config = dict(
    num_hidden_layers=8,
    hidden_size=192,
    num_attention_heads=6,
    num_key_value_heads=6,
    head_dim=32,
    intermediate_size=768,
    vocab_size=2048,
    hidden_act='tanh_gelu',
    norm='layernorm',
    norm_place='pre',
    norm_eps=1e-06,
    positions='learned',
    qk_norm=False,
    attn_scale=0.177,
    bias='none',
    tie_word_embeddings=False,
    parallel_block=False,
    init='normal',
    init_std_qkv=0.0361,
    init_std_o=0.00901,
    init_std_up=0.0361,
    init_std_down=0.00901,
    optimizer='soap_variant',
    learning_rate=0.00531,
    lr_mult_qkv=0.7,
    lr_mult_o=1.28,
    lr_mult_up=1.35,
    beta1=0.95,
    beta2=0.95,
    lr_head=0.00969,
    warmup_steps=200,
    schedule='cos',
    final_lr_fraction=0.1,
    batch_tokens=65536,
    max_seq_len=128,
    doc_mask=False,
    train_tokens=154100000,
    max_steps=2352,
    dataset='wikipedia_en',
)
Each number is 200 + 30 x the weight over the matrix's rms, rounded and kept within 0 to 999. Layers, rows and columns count from 0.

# layer 3 MLP up, 768x192, rms 0.14, rows 536-554, columns 0-191
222,213,228,223,228,193,199,132,195,196,225,170,165,151,240,223,223,175,252,213,151,169,236,190,202,216,238,209,196,168,224,243,198,163,222,205,189,194,217,202,172,235,169,235,167,202,195,200,217,187,171,186,151,158,197,213,183,187,205,213,221,143,201,169,225,243,155,237,191,199,225,170,211,160,166,166,170,182,224,221,177,216,178,193,214,160,183,238,186,161,171,186,160,178,216,277,220,139,188,175,181,185,237,204,181,211,217,224,236,242,192,226,177,194,213,194,212,247,187,204,166,180,274,243,126,234,188,231,213,187,137,195,210,223,204,202,225,186,206,189,155,188,180,191,180,237,249,228,206,171,202,177,189,225,183,248,219,231,206,196,239,195,198,199,170,155,146,169,207,166,249,153,207,175,200,180,202,194,175,173,190,200,187,245,199,194,228,215,216,176,174,221
178,188,211,193,252,181,237,242,205,167,300,200,178,210,223,215,221,230,193,177,165,213,172,159,225,171,219,160,200,232,199,192,193,160,192,172,210,278,175,225,172,209,183,212,198,190,189,141,189,136,268,146,224,209,169,187,204,234,236,224,201,173,222,156,201,206,185,248,179,229,215,165,194,148,223,170,214,255,144,226,212,203,195,167,145,238,217,166,201,201,223,218,162,181,132,174,207,150,190,163,211,191,171,205,215,192,176,194,223,215,180,214,195,236,205,238,213,148,229,247,236,229,236,215,194,127,249,144,207,177,223,166,201,201,238,160,181,226,216,218,205,159,207,219,174,136,253,148,158,180,278,192,202,246,175,178,226,217,233,157,243,223,181,212,207,206,239,192,214,202,165,207,209,175,213,213,197,215,265,232,232,213,197,197,173,201,234,184,151,195,170,258
185,153,157,192,158,214,248,165,248,259,184,198,160,175,212,203,224,256,233,181,198,262,249,165,190,173,246,201,231,159,177,216,212,201,201,170,219,228,184,212,195,218,196,188,204,164,231,203,186,199,178,205,161,214,193,205,213,171,154,188,223,247,250,202,183,191,193,192,205,229,212,249,189,190,210,191,192,192,260,270,196,167,198,241,193,255,188,285,194,180,173,213,214,147,193,218,199,198,230,252,170,207,170,215,233,205,227,167,174,234,176,225,169,156,207,135,214,177,247,198,195,238,200,171,183,253,216,212,185,202,232,249,253,208,206,268,190,165,206,173,214,274,210,234,235,214,139,217,265,217,218,192,194,227,198,202,218,207,241,196,227,226,197,192,194,188,187,280,138,179,228,211,168,186,202,186,226,225,234,178,188,232,153,189,191,242,227,220,171,151,195,225
129,173,222,206,231,220,222,189,244,180,260,211,135,198,221,195,231,254,156,209,216,182,213,175,232,205,215,180,224,204,201,257,197,231,198,207,173,207,212,186,175,189,167,209,227,161,150,167,171,182,187,199,192,207,227,206,190,173,169,172,182,216,222,201,216,229,196,261,147,181,191,211,221,206,209,151,200,223,189,186,203,226,166,209,218,201,289,193,227,241,187,219,196,205,155,230,162,144,146,186,223,150,166,193,177,269,242,226,178,203,197,185,184,222,182,240,231,199,177,185,229,165,213,211,183,136,212,234,220,215,188,198,150,139,207,266,198,167,222,213,199,254,172,181,262,226,200,190,175,190,214,148,160,181,195,183,186,195,210,255,208,180,193,209,190,223,196,198,184,245,153,236,216,197,202,203,180,171,204,185,181,201,152,182,245,193,135,198,178,164,181,168
210,144,221,204,239,238,166,184,168,227,173,236,243,253,191,185,189,164,169,206,222,207,176,180,194,227,199,166,200,214,225,222,198,195,180,199,179,169,170,195,176,193,161,181,233,206,212,150,245,175,211,253,231,243,172,215,245,202,205,224,212,225,201,195,193,224,199,243,194,206,236,205,196,162,211,242,199,194,148,213,182,150,184,198,203,216,197,190,223,216,170,197,187,206,170,236,227,191,233,210,177,152,229,177,227,208,188,183,215,193,194,175,240,248,205,242,190,204,212,155,172,170,170,219,196,208,214,153,183,258,158,195,232,200,244,206,155,180,180,226,177,206,224,207,205,198,174,215,227,232,166,247,180,205,183,189,244,149,276,168,186,228,212,159,192,229,231,183,200,204,210,207,208,160,199,170,226,149,169,217,221,240,174,200,208,178,206,184,234,178,199,195
226,198,208,164,194,197,158,205,166,205,197,221,166,192,248,175,207,191,196,176,201,209,204,194,211,209,203,256,210,243,197,163,206,197,241,197,167,225,235,206,163,222,230,190,160,218,233,184,181,218,245,229,143,201,240,172,271,197,185,248,265,265,204,198,154,183,184,236,256,128,190,181,225,190,199,184,176,202,223,165,238,191,227,240,187,196,185,189,212,180,180,205,158,214,174,244,210,212,216,183,147,182,169,227,230,199,132,203,227,211,222,175,281,247,195,245,209,241,197,177,180,202,243,163,214,221,211,191,190,192,176,197,188,182,232,186,228,234,214,206,222,212,200,204,232,203,161,198,242,177,228,167,196,186,153,223,139,143,169,195,245,193,213,229,187,207,225,213,196,203,173,197,240,167,144,172,174,176,196,224,149,193,141,183,230,195,133,140,234,212,216,189
212,245,188,216,238,201,173,232,187,196,201,184,210,177,226,206,198,230,194,228,181,237,184,231,216,191,167,191,223,174,202,193,244,297,202,157,215,197,189,179,174,253,195,192,128,241,195,204,171,189,239,189,224,192,160,176,138,154,225,193,214,160,215,219,203,230,207,168,201,225,248,292,196,191,204,203,219,248,197,190,222,260,155,166,189,168,192,227,252,225,225,193,231,174,147,264,260,178,230,247,195,202,170,221,127,202,185,174,155,219,209,234,220,226,121,217,163,165,236,218,173,170,237,244,180,221,217,237,233,224,165,167,166,165,210,222,189,200,177,170,169,170,208,251,168,261,183,161,228,202,209,226,209,155,200,199,229,207,256,203,183,279,126,229,244,179,210,192,230,160,187,189,242,220,223,156,202,208,188,182,140,221,217,169,178,185,164,189,209,172,158,211
139,190,175,201,208,177,220,231,232,231,240,155,194,154,199,221,192,202,243,237,221,243,206,216,184,160,216,172,223,202,213,197,215,196,196,230,192,227,181,232,187,159,180,166,258,147,186,176,196,231,226,159,241,215,204,196,183,178,231,201,142,225,157,243,179,197,209,221,237,222,210,162,235,221,159,153,168,205,203,259,225,212,243,174,249,191,220,178,151,225,170,187,267,213,201,219,200,174,212,126,183,216,217,176,185,188,173,170,253,161,187,201,155,165,162,185,196,176,195,238,138,183,184,166,241,244,212,202,183,246,111,184,232,222,208,185,166,258,161,212,171,207,228,176,199,220,219,186,256,263,173,158,177,160,171,168,194,187,223,172,203,175,175,223,209,176,199,257,230,257,246,240,231,204,219,168,196,231,176,200,221,166,209,180,194,196,186,181,227,179,208,220
199,188,224,234,219,204,114,197,186,190,202,194,220,171,223,217,195,195,183,170,137,160,222,184,257,217,213,199,135,217,228,172,189,184,209,183,254,198,188,188,146,187,177,191,209,149,199,228,226,219,196,183,210,236,233,232,193,134,239,199,217,133,276,165,185,223,223,171,202,234,155,184,250,161,212,230,216,140,217,194,196,145,173,260,219,202,207,196,209,153,194,188,227,179,181,127,214,268,169,198,186,208,197,194,239,197,168,219,181,195,176,156,179,246,202,189,158,193,218,204,172,202,227,233,209,182,227,282,173,168,170,246,220,196,239,151,214,214,162,207,198,205,199,162,205,225,227,179,202,199,241,228,207,172,226,249,248,244,219,108,171,198,207,201,201,199,254,237,228,245,178,192,211,196,162,151,195,148,171,203,217,250,200,186,223,217,197,208,213,163,234,128
187,152,220,228,203,238,241,184,173,236,179,218,218,236,220,174,213,205,183,241,220,185,203,185,206,196,174,161,206,240,164,162,206,248,215,218,191,246,183,189,179,209,237,202,200,227,190,238,212,233,164,172,197,191,242,166,245,203,223,268,189,199,201,192,210,164,209,188,191,158,202,229,195,191,213,183,170,168,217,142,209,163,183,210,189,230,198,151,251,231,203,225,216,220,126,194,226,186,232,217,174,223,248,177,189,157,192,194,105,236,175,207,183,213,191,146,223,157,207,200,197,195,213,177,227,186,183,174,228,241,200,227,196,205,230,264,153,189,176,222,200,211,206,214,259,205,225,141,160,176,201,169,183,173,202,210,273,183,177,217,194,214,213,206,189,203,205,206,189,149,181,150,214,229,237,200,186,217,153,230,197,200,203,192,228,196,227,173,187,164,197,187
198,154,180,225,229,175,211,234,190,197,197,175,196,261,179,106,203,184,255,128,188,211,204,213,211,237,196,232,212,258,189,186,223,227,188,190,149,163,159,190,200,214,177,241,186,197,214,255,174,229,190,191,200,179,202,194,257,176,258,274,174,261,213,185,237,194,180,153,215,194,276,200,273,172,236,221,162,162,195,193,203,210,127,178,190,213,229,206,179,191,198,208,173,187,234,156,183,199,190,192,206,221,229,128,242,182,289,209,190,172,171,198,202,194,224,179,214,127,174,144,209,210,188,189,232,227,215,197,193,203,177,166,170,168,170,233,223,204,193,187,251,231,197,195,180,202,241,154,224,207,171,211,124,217,199,220,208,144,238,168,198,193,214,219,256,201,185,214,196,191,193,199,229,154,200,200,225,186,156,231,180,188,218,178,183,177,182,149,198,212,218,189
191,179,208,117,200,193,193,232,193,135,205,220,181,181,233,139,182,234,177,220,145,186,245,212,188,252,209,195,182,218,158,181,190,213,254,191,181,181,194,180,195,216,223,188,163,174,211,237,192,176,243,186,233,239,203,243,189,195,202,201,252,187,172,185,232,173,193,195,198,234,257,259,158,176,190,199,238,130,197,165,176,207,192,197,158,207,205,179,212,214,179,247,193,179,219,172,157,219,194,176,203,194,174,157,174,200,237,219,208,206,195,222,189,204,204,203,215,205,255,163,213,254,192,185,183,139,192,221,269,180,290,202,174,219,170,201,253,188,221,172,223,174,196,149,220,186,229,213,204,216,182,223,210,184,181,175,192,236,176,177,232,198,163,187,204,271,269,252,198,203,210,185,185,237,153,181,247,209,169,196,204,233,165,190,238,206,127,231,193,300,226,194
168,145,206,172,268,164,213,214,201,193,227,185,172,209,176,223,212,185,205,199,245,223,189,173,193,182,185,216,167,217,192,225,156,187,184,186,174,281,197,174,167,226,172,208,231,206,171,186,156,198,189,196,150,228,199,226,222,175,230,184,197,198,176,213,202,151,243,181,214,166,188,141,252,208,225,219,185,208,224,235,273,153,185,221,238,210,210,165,231,229,190,207,192,234,195,207,237,142,148,202,237,212,165,188,211,201,156,244,192,175,224,208,184,194,228,229,134,216,214,226,205,209,217,191,154,189,153,155,179,179,255,191,164,199,189,179,211,179,167,228,247,202,194,212,154,259,171,174,186,216,166,256,138,215,184,235,215,242,195,210,183,206,242,240,244,187,189,208,149,235,205,188,234,184,204,230,235,154,194,194,160,206,170,167,216,148,221,188,225,216,196,207
133,230,205,251,197,201,155,261,156,177,210,190,185,183,232,155,232,232,222,178,212,219,231,180,198,177,191,221,155,247,239,201,198,172,163,162,191,161,182,195,227,156,215,186,164,226,174,219,214,229,242,241,194,150,185,211,206,206,174,234,187,241,205,151,207,252,183,209,206,259,257,238,208,199,223,192,193,225,165,200,216,141,278,249,214,221,197,188,160,142,214,228,184,233,179,157,218,175,212,207,171,173,150,230,166,197,217,243,185,215,214,204,201,222,174,224,210,140,176,206,218,239,228,157,245,204,185,182,155,228,194,199,196,204,191,185,197,189,234,211,187,195,176,168,175,203,183,197,194,161,258,233,189,203,219,179,149,206,241,222,175,169,173,166,256,231,221,196,218,185,200,193,239,252,223,227,168,187,222,226,199,175,271,172,262,213,196,166,213,152,138,173
161,182,199,228,208,220,153,188,244,226,141,236,211,191,222,172,168,148,189,195,185,256,177,219,199,224,130,171,219,236,161,184,211,179,193,152,234,167,219,216,177,195,186,192,261,194,209,206,177,232,159,202,194,194,218,190,187,189,183,190,234,195,226,165,236,209,203,168,158,256,172,163,174,186,168,261,130,190,243,194,128,222,124,184,268,119,216,133,182,172,189,107,196,167,186,205,195,201,228,177,162,179,196,227,215,191,246,160,194,216,180,175,220,187,194,238,178,167,249,201,215,216,224,265,137,222,175,180,176,212,150,218,222,226,220,244,243,202,230,184,207,236,215,159,170,212,240,199,218,228,192,122,151,238,195,213,207,220,215,236,214,240,190,187,220,205,192,189,194,208,250,211,189,214,172,188,214,159,151,181,197,212,220,196,187,194,170,145,192,183,193,193
190,188,222,158,190,117,202,181,182,175,199,159,219,251,186,191,224,174,221,271,181,137,214,219,158,209,206,161,202,251,204,191,180,176,131,134,158,161,231,177,240,144,201,227,217,228,203,170,199,179,229,232,182,222,168,200,202,222,174,268,189,203,264,187,154,248,195,214,201,195,142,201,232,179,156,156,186,201,173,218,233,244,157,228,193,203,247,201,182,206,138,213,215,188,155,160,194,231,146,164,228,205,242,226,177,203,230,225,195,252,223,226,209,170,162,280,243,183,226,215,174,140,199,206,240,249,216,186,193,166,226,193,216,211,212,188,197,209,242,220,230,217,194,183,218,173,219,190,194,194,216,125,206,201,185,206,218,188,247,273,218,191,243,229,150,208,176,165,177,200,237,193,172,202,209,176,193,181,196,214,261,225,264,188,192,183,211,218,121,171,214,227
238,127,232,198,211,237,176,151,193,214,203,218,215,231,224,215,153,288,140,170,225,194,207,279,151,211,224,171,211,188,254,191,194,205,154,189,200,187,192,214,208,207,137,140,218,204,209,200,241,183,154,190,243,214,182,210,235,209,198,224,215,233,176,163,175,178,211,230,221,202,200,219,195,167,176,184,189,216,172,216,175,216,168,176,196,174,235,161,167,168,193,192,261,220,200,209,161,258,206,188,231,255,214,200,251,164,185,229,180,224,148,158,205,202,195,232,234,148,235,165,239,193,252,240,173,207,208,207,208,170,201,170,180,194,226,170,192,213,236,213,232,193,181,245,182,185,190,168,212,199,212,162,188,241,187,207,166,205,221,188,212,143,193,206,154,210,159,188,202,189,229,161,210,147,197,171,132,206,185,221,185,189,194,162,213,212,182,164,218,202,183,225
224,139,221,216,221,221,214,192,234,199,170,180,217,178,258,226,171,202,214,165,166,152,197,209,182,185,172,202,161,181,149,203,191,212,224,201,179,221,183,250,215,175,168,215,236,233,171,223,228,242,216,202,181,194,176,255,161,112,198,193,189,196,187,252,173,245,125,228,166,241,204,171,190,196,177,215,163,200,200,135,175,275,241,227,191,197,189,176,201,224,151,228,200,221,194,195,189,198,223,250,153,235,190,146,182,234,226,171,186,222,199,231,231,188,200,215,265,238,201,206,205,191,203,172,189,185,188,193,249,231,176,152,153,212,197,218,165,190,209,203,227,190,179,195,172,185,218,161,189,164,194,205,241,189,220,196,195,207,232,193,203,175,234,226,148,264,185,185,199,251,220,184,224,160,192,187,233,187,204,242,234,248,175,216,181,200,147,217,157,194,223,183
172,227,196,224,210,257,196,200,240,237,185,164,212,201,207,159,207,218,202,193,236,183,181,217,219,213,131,183,204,132,221,249,222,158,200,193,169,218,210,193,220,170,197,164,148,207,209,241,216,219,216,192,213,173,205,183,169,194,163,252,199,173,223,238,218,243,167,189,161,205,182,164,232,175,164,180,130,184,216,187,196,254,239,164,183,194,230,211,218,190,212,193,204,218,222,227,145,233,208,194,220,189,214,219,228,263,156,210,145,180,212,270,186,184,210,232,265,174,215,182,209,171,205,226,246,286,212,145,205,244,177,211,169,214,210,211,193,169,229,206,237,239,227,157,209,242,226,211,197,217,210,221,117,194,204,183,158,207,213,189,198,168,235,192,174,153,178,189,191,237,161,182,209,185,239,184,196,229,174,201,211,192,191,211,227,211,234,190,177,210,230,160
# layer 3 MLP down (transposed), 768x192, rms 0.104, rows 536-553, columns 0-191
189,217,158,149,260,216,201,243,175,200,185,156,183,181,235,205,190,188,175,198,224,180,180,182,199,183,179,182,176,215,237,189,203,229,231,183,208,223,183,217,294,171,215,160,250,188,166,208,211,216,267,204,193,198,203,189,206,190,198,198,198,221,200,206,190,228,176,175,176,182,216,181,212,281,208,176,188,163,275,231,149,236,245,201,209,175,179,217,162,251,221,216,209,208,231,156,209,188,235,182,249,223,161,189,178,218,182,235,254,198,225,261,164,160,203,165,179,191,211,151,188,190,206,277,206,141,218,246,173,222,212,158,209,212,175,210,188,256,194,183,184,225,206,226,203,256,181,168,220,232,202,181,241,195,219,210,217,221,216,172,185,209,175,194,208,208,192,186,191,245,164,253,221,267,199,204,211,223,238,142,244,163,189,202,212,187,143,220,259,170,229,221
181,171,178,165,207,206,163,152,174,239,201,216,180,182,243,192,246,179,238,251,200,226,166,142,212,212,202,210,188,152,178,170,218,187,233,214,259,201,167,222,198,212,244,171,248,224,190,189,220,141,203,179,171,165,188,192,258,153,258,225,200,160,215,142,207,228,206,161,215,196,223,208,180,207,199,174,183,180,207,176,156,239,224,119,209,270,172,226,246,212,224,129,169,215,172,171,181,200,243,263,215,192,216,205,223,203,198,215,214,207,204,136,216,172,243,212,219,181,200,190,172,238,255,175,177,189,217,205,192,211,241,144,254,226,149,235,195,193,131,250,259,213,197,114,264,185,195,163,196,214,232,198,171,169,172,239,248,240,174,220,184,262,116,175,217,172,228,152,209,208,248,206,184,198,170,205,199,160,188,196,205,256,216,255,194,296,226,249,253,176,191,180
172,226,295,147,180,177,234,183,247,158,171,191,176,201,226,213,143,215,197,236,196,215,133,207,179,224,192,177,248,235,212,208,188,242,180,201,214,225,236,178,206,178,164,178,174,200,222,197,204,210,235,219,238,224,178,210,186,190,194,277,260,208,167,235,160,168,236,171,213,146,207,222,181,242,186,196,218,193,229,203,218,211,218,213,201,203,186,183,154,205,189,179,242,203,169,152,198,247,179,198,229,214,215,194,236,202,213,213,228,224,234,217,207,163,201,170,182,194,144,205,240,134,194,196,189,224,221,167,229,182,188,235,196,195,241,183,193,191,181,158,146,217,180,251,189,132,246,181,221,148,180,241,216,224,213,194,243,146,159,250,271,183,202,259,203,192,197,249,211,179,157,255,165,225,239,231,152,198,164,207,225,183,199,183,202,205,209,229,198,207,175,218
208,173,165,197,221,223,257,210,162,199,169,173,218,218,186,219,200,172,149,252,201,166,182,186,170,222,163,140,166,184,195,175,186,177,215,169,237,232,209,139,174,222,159,209,172,198,173,194,170,215,231,184,188,163,181,180,230,168,207,206,176,243,213,224,175,179,269,227,156,152,160,248,188,248,218,249,198,187,214,215,177,222,219,253,151,236,171,241,167,214,180,209,205,243,188,220,204,234,172,150,203,214,138,205,157,203,254,179,163,245,208,158,180,240,244,243,167,217,175,156,168,187,180,227,202,201,210,231,185,163,168,264,210,179,198,185,243,146,276,203,217,225,251,187,278,164,181,197,183,183,178,176,206,168,222,237,172,153,139,187,215,158,140,203,191,198,179,206,197,162,266,200,163,196,172,143,168,192,214,178,207,156,213,251,249,181,177,146,224,186,192,230
211,165,185,206,192,219,197,169,260,163,174,159,188,200,206,199,186,195,182,228,181,187,213,204,200,243,147,160,217,224,195,188,228,167,189,181,211,179,262,243,205,216,207,211,162,176,250,206,200,211,232,191,186,183,184,218,235,225,192,176,192,193,190,177,189,251,201,176,213,256,194,166,179,221,188,209,242,173,220,206,171,233,224,193,228,174,210,172,194,177,228,220,223,193,229,217,212,194,162,251,202,186,186,217,190,166,231,244,237,221,199,235,215,219,189,196,152,235,215,243,238,219,179,123,191,197,160,174,228,172,225,188,193,186,167,234,186,227,241,155,216,242,219,208,196,199,214,174,179,220,238,200,210,206,236,190,201,222,237,214,259,175,251,193,211,172,190,194,208,211,193,234,178,256,180,227,214,223,254,161,232,171,220,214,188,190,222,248,245,260,183,202
183,199,149,222,169,191,193,209,201,201,244,207,218,210,186,215,195,174,242,204,204,214,163,233,216,201,214,243,173,165,209,168,228,204,216,221,194,149,212,217,151,221,177,196,192,198,217,174,248,186,195,243,175,202,140,224,224,241,161,198,207,168,199,164,225,217,245,222,226,159,233,138,187,259,209,186,194,174,274,219,233,217,235,232,140,176,192,195,232,278,194,189,181,199,210,230,174,186,197,252,234,241,233,182,177,266,190,196,220,181,208,225,192,189,220,227,163,235,271,215,198,209,199,243,197,199,167,189,168,191,223,200,191,202,223,173,201,220,183,211,182,227,203,188,233,189,182,193,197,212,258,185,203,212,84,220,200,217,211,164,166,212,204,248,242,177,247,221,194,229,141,194,170,249,219,209,191,216,207,213,202,211,204,207,209,217,199,215,175,188,252,194
255,199,165,190,224,134,183,187,225,163,190,221,234,213,205,204,186,197,199,202,233,193,238,207,282,198,184,211,203,213,178,209,231,192,178,235,182,251,157,255,177,196,175,165,203,188,211,220,200,235,211,242,210,177,240,197,223,239,180,192,222,170,121,84,219,206,215,202,233,197,162,193,228,212,220,150,225,213,252,202,206,164,265,136,207,212,228,141,207,257,203,202,165,226,255,194,214,176,185,193,160,226,184,208,243,193,147,202,196,195,178,252,180,194,289,186,219,181,186,168,214,177,171,140,178,233,131,203,174,156,222,231,195,185,186,217,117,210,222,229,217,214,222,180,222,169,236,199,213,207,206,197,190,206,215,139,227,182,191,214,201,182,199,172,196,208,191,245,184,194,254,208,162,200,169,175,208,212,184,185,233,173,192,168,208,199,247,198,221,195,190,217
196,160,195,239,179,165,183,242,131,202,146,200,191,186,207,179,178,229,124,199,155,184,188,176,213,204,142,232,154,225,274,244,234,195,189,250,219,179,156,174,125,202,190,197,192,187,167,184,217,201,148,172,221,241,151,159,170,196,177,190,229,174,194,204,252,199,237,178,212,185,221,202,195,166,194,212,194,228,191,204,197,235,174,238,177,151,175,173,229,191,223,208,202,213,250,198,205,181,184,201,254,138,236,191,171,232,192,159,230,218,168,195,189,177,197,158,197,134,173,188,190,196,180,271,207,188,220,198,217,199,198,158,228,226,183,265,203,197,163,215,277,184,210,211,185,209,214,187,196,221,204,170,182,238,119,234,217,214,227,200,210,180,160,199,200,175,192,146,161,237,252,155,247,242,165,189,204,207,180,154,210,200,209,199,221,267,211,218,221,207,207,171
245,128,182,233,235,220,189,156,256,207,169,121,167,244,197,214,213,140,187,206,275,206,270,195,233,143,157,203,187,188,147,192,211,184,167,164,225,206,203,187,193,208,176,212,228,190,201,252,212,214,212,211,171,215,175,165,201,178,153,196,179,272,264,266,209,221,198,178,265,149,184,220,170,205,208,224,147,192,203,191,222,207,244,192,187,225,197,175,216,216,206,179,248,215,193,180,219,256,175,183,187,205,166,200,225,173,267,241,184,216,215,223,192,213,127,160,221,251,191,237,248,114,180,207,175,204,218,184,180,233,223,189,238,207,201,190,186,213,152,223,192,197,187,199,210,215,178,238,224,119,241,184,203,154,154,211,194,185,189,212,254,138,167,246,224,160,213,225,191,182,234,204,264,196,223,254,247,174,165,218,189,197,172,170,191,150,228,247,174,202,176,197
204,214,174,221,204,192,241,175,250,247,166,214,182,228,198,171,192,186,238,224,197,211,207,163,205,293,191,209,213,235,140,239,148,190,251,202,166,210,173,213,245,205,174,186,265,194,164,215,151,176,201,172,245,211,186,214,169,182,237,243,224,166,235,211,194,203,187,200,194,153,162,219,201,224,201,206,188,178,188,159,159,152,194,176,189,212,188,178,239,217,205,218,193,235,176,179,235,190,189,190,195,253,208,102,170,169,182,231,157,197,190,243,179,173,167,181,198,186,252,188,212,193,179,200,167,184,183,230,223,165,229,206,152,227,154,198,191,231,201,173,217,239,221,175,186,230,205,178,166,191,187,203,169,199,193,180,216,175,199,207,192,218,201,191,185,195,168,226,216,84,181,231,243,187,207,205,154,243,177,212,210,212,185,176,142,200,197,152,203,217,236,184
205,175,248,197,189,203,154,197,151,214,236,215,166,146,157,197,155,166,221,199,156,184,182,195,219,138,142,259,213,152,172,165,152,216,193,241,185,205,164,170,179,230,259,205,220,206,207,181,203,203,200,173,184,194,200,128,251,208,198,182,198,246,268,183,154,196,187,254,225,185,172,200,195,214,189,178,192,213,169,205,194,211,213,200,134,198,226,211,211,247,154,199,217,189,210,148,218,215,222,176,216,165,194,219,197,213,228,204,203,213,184,182,175,157,212,195,212,160,191,200,251,185,158,233,227,218,200,221,210,194,226,214,231,230,213,211,214,227,230,162,219,160,146,223,220,214,194,201,201,195,163,199,211,208,192,189,174,220,169,249,226,244,183,184,200,192,201,243,180,198,222,178,215,206,203,209,234,201,190,219,181,196,243,162,178,209,171,244,190,211,181,196
261,188,177,177,182,269,172,223,204,202,191,178,179,124,234,193,176,195,212,170,224,231,184,193,185,289,172,161,217,248,193,199,180,206,153,196,211,217,180,251,140,244,243,172,181,170,179,236,217,133,141,156,193,199,198,179,165,185,179,153,172,224,195,183,164,184,178,207,185,135,228,172,238,175,163,185,209,148,202,198,178,218,192,210,243,224,192,210,244,211,170,156,253,289,181,187,213,233,200,209,248,187,186,159,213,174,173,152,178,203,159,168,171,182,225,191,206,206,203,238,252,184,200,215,178,205,149,263,205,206,173,164,217,208,155,158,227,198,206,223,240,161,207,191,223,196,229,166,247,256,234,269,206,209,201,147,208,198,186,181,209,244,219,194,199,186,179,252,170,197,212,174,153,218,281,196,211,159,193,186,169,171,231,189,184,215,137,174,223,184,225,219
169,252,237,195,222,150,260,225,180,236,221,249,143,173,202,219,165,190,235,135,159,182,182,183,176,159,211,205,189,161,206,175,191,200,237,207,177,178,198,188,190,205,243,142,168,193,231,205,223,177,171,194,211,176,200,186,152,174,180,195,173,183,203,210,178,230,182,175,201,240,182,197,187,236,222,228,193,179,174,188,188,166,162,185,233,227,163,229,199,192,174,147,213,221,200,199,215,170,233,273,225,211,193,180,205,177,215,192,228,202,175,189,204,203,183,175,220,198,213,194,216,158,185,239,219,174,199,233,175,189,204,232,193,220,182,204,190,204,170,272,155,187,201,172,194,221,176,199,228,251,207,198,234,191,204,239,194,243,153,181,180,212,260,244,173,214,159,203,238,133,191,219,219,226,167,136,217,173,209,229,220,234,234,216,216,220,177,198,157,215,156,180
210,223,249,230,207,172,211,234,193,279,214,219,205,187,228,234,189,181,179,156,160,155,230,202,163,204,175,246,188,179,250,197,182,197,234,217,195,151,198,154,215,215,177,207,158,276,264,163,174,172,208,252,203,158,208,214,205,232,216,251,202,198,212,240,167,199,220,208,275,206,266,214,209,150,226,194,246,134,185,197,160,203,199,205,211,224,234,235,173,223,182,247,236,216,170,191,238,177,208,234,227,189,187,179,217,232,181,184,196,176,157,210,194,246,133,212,128,207,193,167,229,214,230,257,237,146,256,194,219,196,201,189,215,209,211,221,145,225,174,170,192,232,214,246,228,200,163,225,178,217,230,200,186,233,183,163,229,226,185,208,184,164,189,196,185,233,243,177,200,238,180,158,196,180,184,207,193,256,189,250,168,178,186,186,191,194,168,181,144,169,225,163
253,178,215,207,226,212,213,158,179,219,235,163,158,173,228,209,164,223,214,176,206,165,208,193,219,169,183,221,190,208,176,181,215,197,185,169,233,206,142,225,185,209,219,201,159,236,220,226,197,194,191,137,193,160,226,199,159,172,197,177,198,202,215,193,238,158,217,257,259,225,160,243,223,177,205,187,210,136,198,184,153,199,195,192,142,217,169,244,192,218,160,211,179,196,200,193,180,222,211,264,197,193,217,214,230,169,238,253,173,201,219,249,189,221,221,187,167,238,176,158,239,225,162,218,263,188,195,203,231,179,203,216,185,196,188,184,155,174,197,213,174,184,156,187,238,247,193,209,247,160,234,208,168,244,160,231,237,238,223,201,209,155,200,244,183,237,168,167,214,151,240,210,234,227,196,145,227,216,157,169,203,148,164,229,189,199,255,261,188,226,206,182
153,183,255,276,250,205,206,208,188,221,231,199,219,178,198,192,201,142,160,225,208,167,184,207,182,203,171,206,175,248,202,203,176,153,198,180,174,230,159,220,257,204,167,224,197,221,257,241,187,209,192,198,108,146,265,217,200,218,148,245,182,206,218,256,202,193,210,204,233,264,249,189,197,187,200,238,170,151,238,196,199,137,243,243,204,249,147,241,213,158,244,185,198,190,185,180,163,188,175,174,194,190,140,197,182,192,206,240,204,196,218,234,166,184,234,193,260,245,225,167,229,262,171,161,242,160,204,167,213,228,189,199,206,205,201,242,256,151,149,176,206,183,180,210,227,200,218,198,230,181,229,174,188,249,215,208,197,216,205,203,209,178,178,220,190,152,204,145,197,220,217,200,201,224,213,123,182,208,196,177,227,234,164,183,228,220,198,165,219,226,207,158
183,179,183,152,197,188,209,188,222,117,196,164,253,199,260,213,220,165,141,238,238,164,252,184,199,199,163,180,171,182,217,231,170,225,192,168,194,218,197,182,201,166,123,214,225,175,179,203,204,171,177,195,217,201,207,221,214,157,224,176,168,166,173,214,194,263,194,237,233,174,142,212,137,189,196,189,201,225,182,268,230,242,183,209,217,241,182,195,161,191,107,205,214,175,156,194,208,171,161,221,211,166,196,185,212,223,194,190,185,244,181,178,204,202,218,255,222,197,252,222,131,267,234,163,213,218,127,202,173,192,222,213,199,149,218,241,228,199,214,177,150,223,254,243,184,183,168,210,226,220,222,244,177,153,182,146,212,196,222,192,188,204,195,161,215,163,204,191,234,139,215,234,203,194,192,196,171,180,223,234,246,176,189,189,203,205,205,191,192,233,176,154
203,246,243,164,166,220,210,193,199,193,199,183,189,170,250,193,148,247,208,220,187,153,175,191,205,269,171,202,241,192,238,234,220,223,229,206,200,251,238,137,238,204,201,156,201,170,192,168,133,219,158,179,182,183,197,193,218,190,217,171,294,210,177,159,160,191,227,195,206,148,189,180,195,179,130,165,203,165,176,182,182,219,196,167,179,230,223,229,202,234,212,212,207,141,164,210,178,187,197,213,202,179,241,183,209,152,163,183,186,194,169,157,211,217,198,162,196,197,204,202,161,208,208,238,198,176,158,224,231,176,154,141,200,210,176,134,165,173,215,227,213,169,169,212,227,206,233,194,217,252,163,229,220,220,261,204,195,157,181,212,155,186,190,194,212,119,252,166,212,272,153,190,181,230,168,197,219,202,205,219,195,184,225,174,186,185,224,230,170,183,146,182